From a checkpoint of a small transformer trained on Wikipedia.
Size: 16 layers, 2 heads of 64, MLP 192 squared ReLU, 1.16M parameters.
Training: a variant of Muon for these matrices, 104M tokens, 6415 steps.
Each number is 128 + 24 x the weight over the matrix's rms, rounded and kept within 0 to 255. Layers, rows and columns count from 0. Numbers have three digits each.

# up: layer 8 MLP up, 192x64, rms 0.486, rows 44-143, columns 0-63
# down: layer 8 MLP down (transposed), 192x64, rms 0.281, rows 44-143, columns 0-63
up44:165142148149134162172144118167133133136131173094148154140123126111081168113107140156121113106141127121145163134116141154113160117151083146143130167112120119144136170128151176119100166141140152
down44:107109129159145169152172130160122113100130127125139161110142125106114147076129139105153081150157173101115148125141130117130117117126113136072129101138152097137132129128116160107092158139196077
up45:109113163149121125110127153163116139182137141105113147100134093122111138102118123129115129144095152100125135123102162115123095143122102132153146087142135117119094079112134120128105151159117144
down45:120115105145164128129152153155146180100100151160100162108134157119129088138085143138131134133135158116084118107107119129118119129103159104156142131136122161141109115100117142141171133106134108
up46:117116126137129202118183139136097156149130136151165135068114130142123139114115150155116165147095141157113140168101098138119107167146128151148124124088072090100140125103133104115109125158111144
down46:135095134116122139172117187095106144107133134139113110176119118144212108110100163146106156157152132144067138136169122126149119128102108081155145133129136130122164119137157104160120111108108146
up47:157094144139099147097154138088135161131132140108150121129097099144134117150082151168123092121145181131124162153140113081142111102136137110086153132127107110132115138152137133120120100158103122
down47:165110167135136165148119122147114095175144105098104109129140113143153129180156135106127129134126115127129139128164172172134116153150110134123158098100158112115087155168136099127137109136151123
up48:123122126124070126131103120113125180121141113146147086174093080118137119109126112141156112137130114104131095166098165114118136103128112140147129161134094173132119112130125146109085133146141109
down48:154136117130143126126108149125131094153064140110088155091133132134110115154163169105095101145130105114127142130153149099092135100159123141115126105097141119151139129112099141105155093143077174
up49:107101135132129167135153149135111107181112135150113115097113110122167167135087144138123103090135181148124143193099160128171115164113117154148151138086111132087119155146130120161133143134096165
down49:146140110112185145135111162107169143128147102176154112176123139130131131110103125135129150130060140135134162143138129115091135088151123119108097143143165157126121112103138153112131143114090135
up50:127100126119139134156156105086133155107094144142146119101132153124107132137095144101107112116182111130118143136113164096120161096110114110112162173163118120113130114182122153122116111137134162
down50:117119188121126105128109133104085091099110095160138098120152163158141130117108113135108130083100127153148139107100121123107134104100091124150103113157107155127090127105130182079135118152116135
up51:123146132133096107104096126108154108158123102128159149120151164129103132160086112107105085163138094096122130088102124107096151155107188127141145136104138182119144105116110172104110143103122146
down51:160142108103160162131127140124118152104108121153062091150118150150129100154124083107156156128117136110120125137088156168074092147124119093121076121112109099117111092110140109100127152113139153
up52:145135131150121139106108149100136143138133149157127119075115070107150125115149146150142181142145150130086117174138114099143152133155154117163136136130088123105159115077118121125108146089142156
down52:113168140138114141110093134132145171114120102098127122123134165121164078159135079128094161169114120097124111134166134147120129119078147162087127178119117125117116142109105128113137150112093136
up53:084176150112105108116111131117125127075126085157152148132124107116118118118123115086120111153150166122141166132132113098137147150118145114121125162141137136178139162112123083088066126119082148
down53:116103097129135103159123108108132158144113146118127149128103104168185130137112073149095131118113161142116115110112163135110136164178103111125092091152166150160133142108108114120122105124162124
up54:144155171107125139095102142093153144106138121114153114121085119118163116160107153142125133148146120120152138169132111163093133198161126149117114129134110168127149168153105121146114055137106127
down54:070116130110103141127138182157163115141132114148119136136137098117108123138081169113164115130180119136143157117149131121139182096106144091091138109131150153129142116140136097125094152116137154
up55:108140131130118142115156122122147094132150112142125134089099143140117106115057134119143108165161132121082108123140149123109084114181131126139146164086147115122139106076146127139115096140099110
down55:132091165105100156127144132127122174169104099112177124127151132118078130095067097169129103113136159154120112132137163126086118104176152122135134120119126110093140151136128106129101108167123153
up56:103129081112145125134162149127093102127130117116093120132090086097117128123144114141164123101138114135108138134155126110092128116158127154179105143139097159083124108135108120117120141151145122
down56:126114116124118112127130162142120169120127161133087129108092137106120178098158092118137131109113087106095119159128160157145117142157145182126136131146120111099119132118126110110105121159162123
up57:166155123129142139094119157125092138081120083166142097085144131137103157112097118150112144155176125106124141094143081163100108113136159175125151174144121119138161120123102126151131128116129142
down57:161143161173123160117109132142116136109137128127124104163106191113154164112114114073144113120180115131130086128122155072153130116124116109130104143115152187091125122150122104158071156156146147
up58:107108141115121116135122141111110067138123083115141120097105119123142136129137153150131154134109107153112170106147099112181109098167108113114135143105116151102120187133116158099162135121134145
down58:135172101113136123164115130155140121184107120087105142132128101125149140105136122116118114141146143135134097146127134160115140096165111103157127137161115138154119121140124149131152171085103172
up59:083122135149106141100116119120139144156093100122161111112090122116151120150150145182110085153135129102137142096125120108149138110186130137124147139126165115104120112151115160104115135154091119
down59:108127122101138084156071077138139130092120118136108117153154145144132084112111115125131127105111156135079103152112154158118129057113149100121164146113141102154113126095141109121118118110124089
up60:141127108141127138141143126090173164129117148112091115165127149139106170143091153143114166162148147152162113101114118112097092149111112108136083116115133140125181108118116134129139102135084123
down60:129130112113119128154116112159115123149136128157115154123107176095094110134171128073113113134081091124154115165141133127149136145151129139137106148112180081135136147136142146138093131140124111
up61:122107118094114131137142113141077137152122119136123109110129132115120178112171135144098106136134077143114113149149139086104164102121128110180072104118154159140137104100121141094108144144167141
down61:099072149101168125120099198135147079123134127126091134164136165143147104143134121138111115131151100088096130115156122124130112127123118147093171156123149125125151096161161103126130141110127131
up62:140079122145116150141119182161107112133126169103123125114115082091094127100180098094135097150121110123130142130119095133156099150101107133125148133100137128128131078119128155102109125149120093
down62:108153084065101108136141105145097145167143103108149080133112158108130135121102128130089109117121147139150085090121127104105155121148127157097125088145119127134125141174125174129155122098122144
up63:164136140124128138111158073100121120126120166110178116101125097138155131131134148129123119159125125122133174138158149094089190153125152130146131124146134146128106151117162132104092140137137118
down63:117136118092111146088105135090119123088134089133159091096123111139101102096149124113123105111140093128127175133127087109109134132160119118110138132153106143141171165097137116136164118131165084
up64:132124143173093147135124164074168164113074121100123128132106159093120133124106151175096108113096139124125099131160081131119084118135099153154094167117150136091144134116111106210113130188089089
down64:097144083128173097143124143129115147152079174140104114085111157106185145184105116141122191075124142117103143123128123119080159094087072141155135154144131089102137106143147154164146146137123111
up65:127106116143128117136110161161118174107118131173117133170124134116151155124155138142140098139170109117121110119150115130127141105090154115133127133138133135139144137073120090125100150131127185
down65:125153148143143135104130141086106154131147111101126118106149110094138131146131148160105153145138158159117066139143118091129180138162102108129137123170150131082119110118124105143129117154118129
up66:116137111165131128119155142166123139141155128170138162123106109090075185128108118116123166117156138101157134134135084111121122139129120120170120101115108142132130161158105134150125140132110152
down66:110118150126137141164117148126082131107170101105128153109119108100171133145117154134098114125119123133099106133127118117120135096090139151110110106129172095123088120174136119083136135142134068
up67:123111136142112124158204129139113114130092142146084107127130104129116108097156129128131122147134116135155136119107124131084113127128103159142176138101158136094163110134112174091120139107154110
down67:114115150111114132163102144127109143132127148132108089130157150128139135115135156159126186114121144075157148109123116157128150165159161180127100115153106181117110125149130135120114146125155120
up68:102151115167138132109116118119125143149123118162143143089194154118119125119130142130124120143141115117174168168143144109085090164059157112149143115092156132104176132172075131118134138144139122
down68:175078128121139117114145130126143203124155157125114086190150130122112127147120097186124145099171106138174129094116098150116121147109160127108100128150126125135096148123120117096098120102141128
up69:117087169126153112093179116121124182095149122135122083139115103133124124133093121112106151145103144130111172110069135139095119141112156154140148154139137164106110106140133120138154127119100136
down69:096080145113144144093139162114121105113111087142107116141117131141129085123136127104146111166127119101112135104117118109136131118143139167127104132149138125187157134097125088122109092078109175
up70:131174135099096174130094088145164126116133102107114130134150104090094111161131142116124112139058117133122132118193124126129098162144148112153144143127114143152116134130146150102141106152113145
down70:156068143123140129093110171102102149105112129141120111124136154128157151106089142148147102073115135123102119126131111116124137110131147145117101111139171140137131131160137111171104142118172110
up71:110123154133171122076151134107150106149112095107133135098060133124138196137106155123122142169169120092078098127112067120167144108131124128102176122109178133079163098134120136159082128152136151
down71:124098112110176119120183134130151095137125112147142131144132147122108185154096089142123102161145112118108121121149092152140118098184152118105059143098046083142138156109147109164137145107142128
up72:148151148124148134097092141165154138134107110116116122152134095140102161100122115116155179158169129124127153104143135204073125173120093151105153169139168149116119127134108168118130148126124145
down72:163129127158110137129103105118186151124107146128162117130175122088147173100098136167147118119117124099093109183111183155198146157146105099111119111122135153140095133112132139173124127157135122
up73:121113150098152137149151124154114145076103131115150162103140149119088110100089121102099069116154172101149141127173115125114115103148149115150101141124182104127124121127113113119154134149094153
down73:135120135119135120137128148158155096121105145105093158097147133153102170080126196108129136141139173143129090166121091159107112119136153158147078165131094124114135121156097110111124103105138142
up74:121143161178127163131169109135136079161140108091128144125137133110121152113145151168187160130137091150178135076093120139140139105116141110131143149100130123140137073130114088125112132144126123
down74:105136106119103114143128143166135142166112143150136106139124093096119136157117146112123138107149145156161141091118148156125152098130126125133151125187107101124144100150084130195148123147113130
up75:091108129121122133112122152085167136106129175137166089112164137134180155150087087138151101148116126081109172176134139144119133102161104141131137138107081119128124134136108150105120115135142156
down75:115125146128133069129112085142124123146164127095082150164145133084142111139098087105144095123066106121117131081170141134128141131169154121127111132168136160119127129166087148117128121129146118
up76:126102092139111120130180152183131153156090144136171128119143098115114164155148151064140126111121090177144115134140139151119117152114106159136114138094118112152094103113132129149128113126149134
down76:135123176106114186135121097123111128140126142153097166139137098113119121156169138156096139135080163121105093132133150115148131096074137141139136159102132133124148117136133080126123118112084135
up77:172150180139102143118134106137128101146169102148146124145144109122140142110122133073086125123163108121175123138141118124164097117136111120134141151133107131142097100120122102099099117153126150
down77:171113132121107168123161114141132157105142127134171183115140127115128121106108147088160094157194114138182113154101153116102124138122123146174138129126084132112140136157140141108132136099089117
up78:151118159144152123109150151077145102109161165133127118142145090125135167136127136145164156158165120138163135112145156117175111132171133116141101111121096147146165129122113095090125133116143133
down78:128115116121155115143099097138159159087137150139160125111127125119114079114102149140151114154101144095096137130123171156217156115112121106149132158130150164138156145134118119132110107133111159
up79:144117122131118101166131107104125122136103157146146131094126112097142131138138148183183121139150135090148115176140133167158119136200119098131138131102121155082141140129111149171112163113159138
down79:109122130139124169096110165151096109158117070080153129113145120087160115106136154134126091142128156161104104118140131152140114169095111121135122085161121104141141123148141151112118126145138172
up80:155112131129109155092082173087149135190112176108151132131117125129110166152131127123090129164117146155130094146080171147108104114139147077141132141109160135146126144112098132145115175105147138
down80:137110142137162096147132117139066143120106111141158089129146119120139094165150139139140086125138109106067147129120136139139118166173066149109168118140091129145122104135112100123131084094112120
up81:130144145166117135130109084113128071149129117126144121119136113129148140153115163181141088156117103156107132146131119134122097176113103164123139111137162111145120143145123130156134147148145145
down81:118092088124110157132159128114090101158107129157118106121115120151156130105161079108180132118143147121152138155086135103113154127130125148085174140110143114121132096135133130121104133124156107
up82:115161147128102136111145137116133141114086114108141138147082109108096147130076138164124135134121170172123162138144163135116124113126109127130166111120104086114112101107141101124132179139108114
down82:132090145135121118145178144131148155115145125108141090133153079122119121125158114091143161127114112127148108142160138135122120161126128124138104150087100078166109127118145120090138131091127123
up83:141070105153149113114147105090131108119130136070132124134105103100136121133089142130142161147126138101176101135136075124152177152153160077153087134123150142119134135114117157121133177120097137
down83:133115125119099120125105162126093107140148087120147139136098157104061098077095141119151127095152156099122101117142114082177143137088145138099151173141141164138136095140166125136140120143112114
up84:075133140146082130115128107103090121140133146100143135115132087103088129190116106104075156142103123148125161127127138139128124158123148141100136154139112143173087130127146093180081126137108162
down84:091101142120137167126159148090112145134121125148152142122053078111157145124131095126043137165130121155166125107143122153119104124134136118138121150124114098144160165112142167165139140135106161
up85:142104118141123111115134118087107124096112164118096129084120114125132165078098129084148115143148105153139108170087140148130108116117183090173106116149181146137116116177134098106156144133132156
down85:119082116083124108133090075100117158156149159139072107152126080155116107139166144153102110103100164134148125138098134130162150120147112136101135167077108144126132127157100108123137135118109113
up86:137136124080145169132143135153143136154138172128105129099150117119114144120117180153089161177133124145183091135168078130099148132126143081130115156124156134101080146165108128167143118149091161
down86:156074138102128123133114087100168130119117097116143146137111154127136169139139112164112100132123141102168158106096102165086164138161129168144147120142169144123134126144135139108084144096088119
up87:098127099123114105140114166116147128107112142100129131140124124074133120130090125110119105150139135127121132104161148092114162162111116104167138095152123158097107173148135089140124125111101146
down87:143118152129131128144098146132138111120119072126185144093084142144120164094114114138136170130155119131140099185110150119122114163147118123107129134097131128145145135170131145164152115104105098
up88:140142105105092091116124155158151086103116139149133150148154128139095143141153155156153077121131133114108089157143151122128141130129088115111122182127148147093128082129126114169143193153103138
down88:110130130156094106132147095106159117130123131177105097120081146153141142158127166131135126165105113141117109143136104179141158124123147113125147110176126109134127084103128127192128126112124090
up89:152118098124104109123087101061170150108145127104116145085124098117103144108067169147119075186154114105106096150094152128142155132172131139113172139132159134104166123068138153090134111137110139
down89:104110093121091159119130133088113106102125111152119137215133171142130154076130131139145089112133166108174140167135136142148114114077138075117122130109154127102131136118092125106128145109153143
up90:142171111139100144135130119118134093135116150174098079111103128113106125094124128137120162139127102138115123161118085150112096145174142116105077121108118110117094095139125141126114114133141095
down90:103164142126121119130179126108111110093094143085130140130135113121131107111129127117109122094137115114110132086129137084147160143122114100137133164142145098127140126109129158119160150079195118
up91:145101154125101137106107135127150133148124132139137118099147138090084183163145164169126141128130063100170121156149144131154171139145115091138122108109133096101105174086090115100094088122081098
down91:094124116108153157075084161123149156172129127098094121133162131101102170142208099119136140123118097143100113116116130158111153152144139112131167104100119159134151123088125084171151121121131112
up92:138129118111121099116145095164100104150123103140159117138132131095131082132116125146131118115142114171147093132129115152102155159114096140106127110158122108157102123134139113090126184161082158
down92:124117080118135095098165110158114116131119112104130157121112130123153117138111094145119138113166177189144105138153114155118134141077133146121118143140104117106131114112115146101170136112136169
up93:145150135138146216136135147146158122145143124130123142060086134135106151096091169169114111144113122142157135117130148122107091116159118127159118174098119098123133127113109124134116187160160120
down93:113122134109136136149105161150098129095102148141096120109146109154170153096117073123144168138156158119147130109141142133154143146178132140144128096132129059189116090118126140172125096130117133
up94:098162129162118107108155157125151138128115162140114122117116113121117175116164210137066136137138140131126130137127096177106096119128075101109119128088133127119083139109171121133090126113111161
down94:096172160098148132148122080132079139137187105179145102158149123100123126156161100159110140111129130119165142150132164111115107107111156154130142116143143160156159124157131128126130114118100126
up95:152119156161162096122134107115178123157098147107114125131157146105183127143129125150081143159111144129141122120092138135114131135095122127123090129126120112128147138142093139136110124087146167
down95:154094140139140150115156129111074162106149123104112126133155125140122122117164104130158134091111119114092133125110140138131107180142144144123140100148116124094157108108147172138144142127128123
up96:120122116145095102139140141118164101123154134151091129126181127117143136152158127102083127132160118166131138072149159071085148140144141080118125121123093130143156143114138149133092097151147124
down96:096119125144143100165103125133099100136119138090130122133125138135159105125120147126086149086133098096137117129124104158142124074144117186095147111136113138136114094159138156139143146120131096
up97:137126179083117150142123111113164140118129109113087131111116114101117119117098160139151141134123082107082102124138123120151121105131077170150108144102112127154093159088099078106121119138082145
down97:124134122117155120129087145112134090154115133097154107158121119116170139172163081127098169111119112147142139088125107137136146100155071101145175135139125129133144116148115139138157155103178129
up98:107157105140125163136108171108168119113111149114119109146149134105082133093154154143168116157153164121102113136149145101100119142175141151158143156132158188129124122095152094130106144128124118
down98:129119093113148130168101127148113100169164119154132130153128109128106132124137094147125101143140121118163134077051094130103127132118145167094135122073139139102113121119111118096132141139120140
up99:133220111113145139137138132140134074112071111093112133102154139117145143143107120117138134139152109101089116097113132103156128116171140109136137125135164136102132151122129131151109116144140133
down99:104196136082153143104132125124085141145125124120111124164126114176111134125170140120091115157151142133132137131144111113121116113136122144111129153133109161137136116169134106153131140124111140
up100:145140122155142122128109169117162097111097162112159116112158147106124160129103128125136106136081152087152134099109172151126166132135110137157132180140106120115131153126139122091146097102120145
down100:155128127141136127123156090104114141165151132138143087138126130092132123183093133179134168143103108166120082135162100149106116100136150111137088096110119104146175141109109131125102164120103112
up101:143114129138112172118144142114171150091150130125143162133152120109112136086128077123136121115122097157170156107109052086071116120120120111131119135120146117120152110163152088143145142138131149
down101:179105136134140139136092128095151106173143092109093101164165115163103134153121117123103144169117147134171102125139133160093135085114137143105146133155100114187124094160136084145119097139130147
up102:142142103160132162112144124110144103187127101105100081133111121106120137125154138122065106148164172147156144160165180147114090138100127099132122108119094087172147120091096139153121073160088159
down102:154116112124136155158130132151126109108179140102060090144132125126139137093149141162114123103150083117103172093117153087120093167097127113104195173110187139146143104110108166122153119179135083
up103:170089158131143092094083175160086141140087157128092092134131140095153130107110106072132129119146172124148138115109130119149127124149091178134086172135163142148134107144094130130115118106140133
down103:151174169100157094113137122139105159192121157141104139140144150135121134176125108163137123101128087084147124073150134127110141112155095095154101118149111100123136136094126116097146150134153175
up104:131103156141079161115154176124079171095146139110191091127138124110143180130128123145106127138104166107083141102125134118104125100117100103113113131144146150184050110097135119135142096130074138
down104:089131127136098079122141149114118112119144143144120116190101138123127150152135163116122140142098141145072120151170147137187155167158151081111152107124113103176171134143153156135123146123138118
up105:097134171137143103118122091115117107114101154118125083127129106098084096092119108097082060122116145121131121136099148153169155128111131146179109107108104153140121125147131121156152123132095140
down105:106147162089165109099118110148176138135143107133098142112091106147146116144110155138152097130162171133107156145144134107068103119129131155087119089142103141145125120129148138116142105152118141
up106:178127123168156109106126116128180114153133165116084144143085088132109122097127063147120147124121135169152132099120122092099121136168112072197122128121176153134136131141149114146165183138142163
down106:153118120132120123135117093129153097098160130134072133102077108164142143101118129154141122113128109111154124122100151145130119096159146082169138122135139128126153120181124127171091134108137055
up107:164150103150112123112155090148132151142107161098123100148117096101162118085160164163146114151126135120140132100119122161132113143156150146114110148132176083152117156132144104138155128132087135
down107:101122122130144133156143116109134139123115067126126158105097131115126108093168128127160123100165075115151169107080124091117136144134126079133130105163149100135111111144087122145098120100131120
up108:135152149127142089087121150151116155156123164167099130098110131108131155105139164094129108182112127115099116127100135115120143106117162123081125139111125087125162132141145108130144107114131176
down108:136135082087138143110118101112108104134118144130112133170107095128097096176110131128108117096105111136088109142111128148133177138104139153115126094162096127135126097120129076133077149128104140
up109:110114102148143117100138113177156124172139099115164109135093174108152117122142102113144073133122095122143147120115104104131110148143098152160123180109116119131145125142121102137149124166147141
down109:167113143080137137118066115141104151151125122101195113114134096140153124133111127111119107128130145133105083121162176170153122145099127125130114102113083105128130150096163142146136146121141149
up110:128130150070107158121114082156123157099113182129129123088077129090160158134076113089120162126128138116128182126111128139089110149099095139122133172119140116133131082105146133088127157103070126
down110:153159160064136137132116142146092106109086152105133101071195148117151089111143131138074129121168141165092118137154108157128098147095099150162096133128126128089083132138105103123157148161103139
up111:119119106142119155126121132144180162071137115131133115116136129102109141163143114168130085130147157143139173111157135143142167104156084151148092144146125131125097109113104092145139148175090140
down111:107121168105101092116151175129105140123143071125142116157113128106105147100178081092166114139104118116117103154123165057077107146139109118155103162127131107126145116114164096101171137126122139
up112:118156133121129096140159106131113103137102153095092139132123126123155088125111184099164112175156177116163120147125157110102112092098130100131151123131139133070128124120116103085101102148096142
down112:113120159094141193128122189149139132144087104130121163085111132107134120091133122154121126085167108098119120111103165127106087136130113131124131125188129141103109130153141119132111095136127139
up113:144140142105135119123140135163095125172147128117120163132124114097120172126121117133092114160112076117141122086147160093131118135126112121134102119092192093113127104128135154137088196132125121
down113:154135128159142141147152163124128162132165102131137114118127127143138135158108132090156125144085130146136212102134119087129131143101128133125109093139141089151192133169161087126115138135137122
up114:145141133144159100108117137169152146104100094114122121102142117094160107182139158144199103137106119118146176128074084119155130142128140130128116138096156131109103132098132137108151166150160151
down114:160114105110106148174135094070172092100157156121143097147107134114110177121152115113105143138134103150103089125157138115155137107099089144098165167105111135133138146128117114095120117127132094
up115:109083120128091133138187152113177118117126149166161119137150134112097140147144158138121139085134109126144092170117098118137144124115093149154129138121120153110079143166094146113130091152128115
down115:171115131091135101116128122148171118104130115109087139155111144159127103152125106124132073172098122162128108114107117150141138090119117165125105124133173109135149131143119083107129119087127101
up116:122142131171122115130137159141153152153112116137121076132113116136138161110122081108167122142068091146160109147157113127117128116138137169117092119100118124126082134147137125141125142130152162
down116:091133093108118158090109131135133119117133103143130152100154144097104102109077138148075109137141122157106115077122120159136131125136134084127146130158118147119099158083112123122116131083109094
up117:145177163095141098130152118176144131166132129113130140072135148066150118114130142132171121159108133139141132130140153145109144130134129159116082115130145140127078099154095167135140133139139151
down117:132110120144112128148155146116161137115140148116125145119137138126134116093078163132082103077108141097124086116110090091135161138133109147142110155123140128167091098103145098155152092148091093
up118:128150204104094128091137181119139134161091152107132128136148150102150142111149132150095122111141114119166143166116120141117098150109129176119141104131119125101133121128162087151089140115123141
down118:145116114125113094144194133134120123144147125089115185072121139119114142107096128141168088110089166097124113104131149145143107119141153122127113117142121133114130152134138148104129109179104113
up119:132168155165157154120171093096152163135115160074142076168085101114142105128102162136132144125133128148144145121179121145121108158191135100170145140114132081100150106111165088155135144168159113
down119:152121096143116159115116128142161088156107116060102176117120124089155133167122170114143136171150105150151140099120071130097138136144115121141133104141135129112142119156099084066170163150179111
up120:129168141124149167129138178096143158139102157134136129105110118125141168136089145142083143125105116168120133132147130147089135134145156155189162150145146137100100133163106112146101155137124132
down120:080155130111125117139136141089159159135111144135141140137129146118126113152202147100117143144140148148089113112118074126171123137126116127141111090084118171128134130153158126106111090129112111
up121:188134161106120118121132142125171130155118146123135096152120131128154096167172179138154145131149106137113116161096100109108090084128117121153120167127167129130146117110102111096106140137139118
down121:136176078108139116137121160136123153110109107147140133185161113149108068177121130133160140153137141115114115091093133152108129131131067133158082125156147161116140114137087130161131124095117118
up122:097106114138121073134146145079104163162078140114082098146134127133129124148062181076136110119128145134130141097147155116135099137086150117141079153113115143150102143123103121121095115146124158
down122:113086114130151095135148115149120048152118137141179147131115136168118129097119136050121119165116144117173201143130123134137144119135116148146139141147074144144149106129128110147138096121112112
up123:138144156092113143160147147094085143123125174120134096108140128146084127118117116121090115134157111137092153103138142120146161138133155183144146106116125128128156102151116144116129135153101119
down123:119146106134173143153140144138119133146173112157109120138125121113164175188147142119141119151110123124101123110127133098135141135126165163108106150128110122139118136153105137147132122143099147
up124:163165147152135072114120084112073151128120107130089132123173093109099152077111122162114139131129155113123150129101131125093147142126164130113153169162137098127067124115065110113165160121080169
down124:093151114124137131156128126150167146122149123105117118107122061103160144128159121150151110098144145145152143156098123155143145081122097154125171156121140104112112150146097209087184110108085126
up125:138116109136145133105085144156125153087094144121115123096110146081106131140124150082130131126102130108094169134147121126126121112142180086076126104091102141121139146117149127120119096136137126
down125:146117082107144105125183126077116102096128125119163122127135111144123149139126109120149107152111107119067139094128110134150141098111153119092113139093081145127152139137121138114085106128151143
up126:126137148138114165120097178132100169110144142098121118114127094133085124092152120176117110124140150121124154134142127091147180132097162176138133159142117162111119129168087132084112117122108119
down126:131198125109114159157142139120152126154133123169094160164124137120109134091156167104107123138119100145144110132132163158121115107114093138102091106101141107111131104128098134135122119167102177
up127:144129171138139134151166139138149150157120168132118129102101126108135128152121171178157122128117179158103122152101081108135060110149137142142101137113153118092089123139145125090136156150122148
down127:118115090126151106136128170127130132135162141106142137148115156146119190108110138120129152157102148140102143150095093114138094143113148105137132121169133115140179080142157170147148151176186149
up128:137132134072114122096164137161154126119132184170132106097169112142112146118139118123121097145149123097138137115117084131085162083159108131142094138128151116121133116075134161166104147118108133
down128:122094159132173127151126127118109125154129131164150109081144098144122127130113148117121117130136151127133164177107130115111106115139153142119187119144093147163125132149177103154117109150142104
up129:134115161141098145128137150099126085122127162110112128130160088102117125129159135137087119152158122132131109206114104126126140167097130089100122126126087149080172137075079129112069117108091120
down129:163103116145077119138122087100162172083127118124108108142128166121103148155171100106096134097092110132118125150162139105126127069140103150167154163091115136162154183104089090126154109089109112
up130:082116157159134155090134175098086136108180127098129103152121119113113143076126119131126104121100136141147116077123075082132071147142114146128086154097143164089120096101116163137113112135136089
down130:200168174103106160150138173119079120149088122146121132110149140125118177112162115127110176134158120138113126105107117128137168118130128104148080140176096158147119108138156132108135107100099133
up131:185120119127118154112134130087124133119093113126092115114119150128113186127104106141115128108135138142084153126141068141173110120110152130156148158134098140123174116096155157101125155127133137
down131:099111094123093122121106099105099165117151143148110144126152131150153105120141124120165138159122140147098118146116112127173079118132117084107105105102121104109139134112136090123135118077102115
up132:127095150095071153139150095105114182048125150121150085144134092132106176151148140099093106086134142134121112080108114125121114142138131114098124090155142116110143131100114113122130141135109152
down132:119171116109099096130094129118095147128137171077133136126135110125152096149116181098157108063111145093115163135176122148106157136131160155115108159131158115134183131123133131157111148112112163
up133:120133155081114165109145124106098153111126154121128146153123140099121124167143135148130114147157177128107126111095123134134124160120105109145139137143145119136153099112115111094135134152117127
down133:134139089168120106162087138141135107165124109118147120089132115172125100099109123122115139116071086131175117119159092114156122112134146131096130116106127155113090106139158150137120130103124158
up134:109168197183134143125132163124123076093104077085094123109145101111125100093146128158151096134148123162128164161108109150157153150096109104121157110131126112133130146138124093117102152147102145
down134:132099154085120131126157114104151112107134186146176126135156134113123113136164118112115150131048083134119106162154136097123108088164103167143134167093125141135121134112095122092139121092137096
up135:121131146138089148146128151109143123131110127090125115111135130128166136140123115067128121119134151118124132139125113081152105102127106135139150126053167109151140118094126118139118172138131126
down135:095158171128132156150133149155108112142142114131097099145108157118109093128110126120129141117110141099124160129109119103130127079120121106110155108142089152122104109149125138094147143088131126
up136:119124141165150149147115133150109111137097144142149141115118121096099120125100117096155121124162142126099112124103091092130117153131124139184162147114098103151175137091121146081099145123121135
down136:124131152138089148126089135112117122161113133130147127104108145130111137180157152142126164146110091157109135171108108090140140120158105097143146128133103087107131144113167136137141114094148111
up137:137175117152143156131128139099117107119168120156104132131136111117126144114136141141154141121127117115076127129164159102153100151089126131175122067121132127133120120159100121152098078176132164
down137:122147116144112113154165158134141086140127151125158109137144124113142148141134070084130129145153135130178188132134108112090112110147150125144154146116133077169088152098150173145134144117138121
up138:175113127156115116133097128121147146146108087155107103109122109123095107146098130149097113167140122154091113155114136135176138130075151147172087145130121161169087135173094117089139153139099134
down138:134151112094134121145147161150123097117136147152109111166156139162082183172127129074112146113179121132148133091109145138129144136163131150146148169136107094151129122136101183137127161134139144
up139:179170161114105173146085130175154102143082109152123093158170128121105134128124151102143139138167111128117091144124125115169116164123114140134111119139122164140146128149125153185117134155177141
down139:140134123099117153169120122091092130092150136105099148132108128082141114108120146144106114115104105129121089093135145128127169110125114113084153147129128135121093093193114154148157110119131081
up140:119123145124138105114130146148151104164140141124178129152119123101115114165124155115130111158099059143144174143130123133129154108124095154117158098104141158132141130102116136098162147122135136
down140:109122142105158115118092145137166122112144144098132144142165128120172080127155119138143108151081092161095145089147117122156138129109124109125145141157156127153160137137090142092131093111152130
up141:143119154120087131135181137075180164122121101134129087145118098111094146127129124136077081143147120118113134155127130119111108097131126099137150118127078119138140130112119136129118151115156131
down141:120126168124146124132141144109137076111172141106126142134139138113155117152153115152142123116091100127123104118105100123152164086131140141091145159098113113143111136151073089096155130136149075
up142:141147105161119140141139137124184111164112140133151080111109144121091132101113088115127121171152093170126114133099165174139117149172119148130087116094092135157139139156130168140162145118096134
down142:110161132162138126127114156131159139136152108143210073097173138115094115110149064129130130120106095117119142110128129099125139134112164122101092110109119110122151135144141119106172079132139098
up143:111164149129144079096135161145122170207109135134175114131125117104103186132164128128121129139112126144127120132133116153110137138111119131131107148115144123142059130148113134095076161142103126
down143:135147115073154099136115097138109135117129136125117123101108104110147120165125123160098116109111166177149095169097114135117155125110151126112117081115126162150115155165138117094155140121127157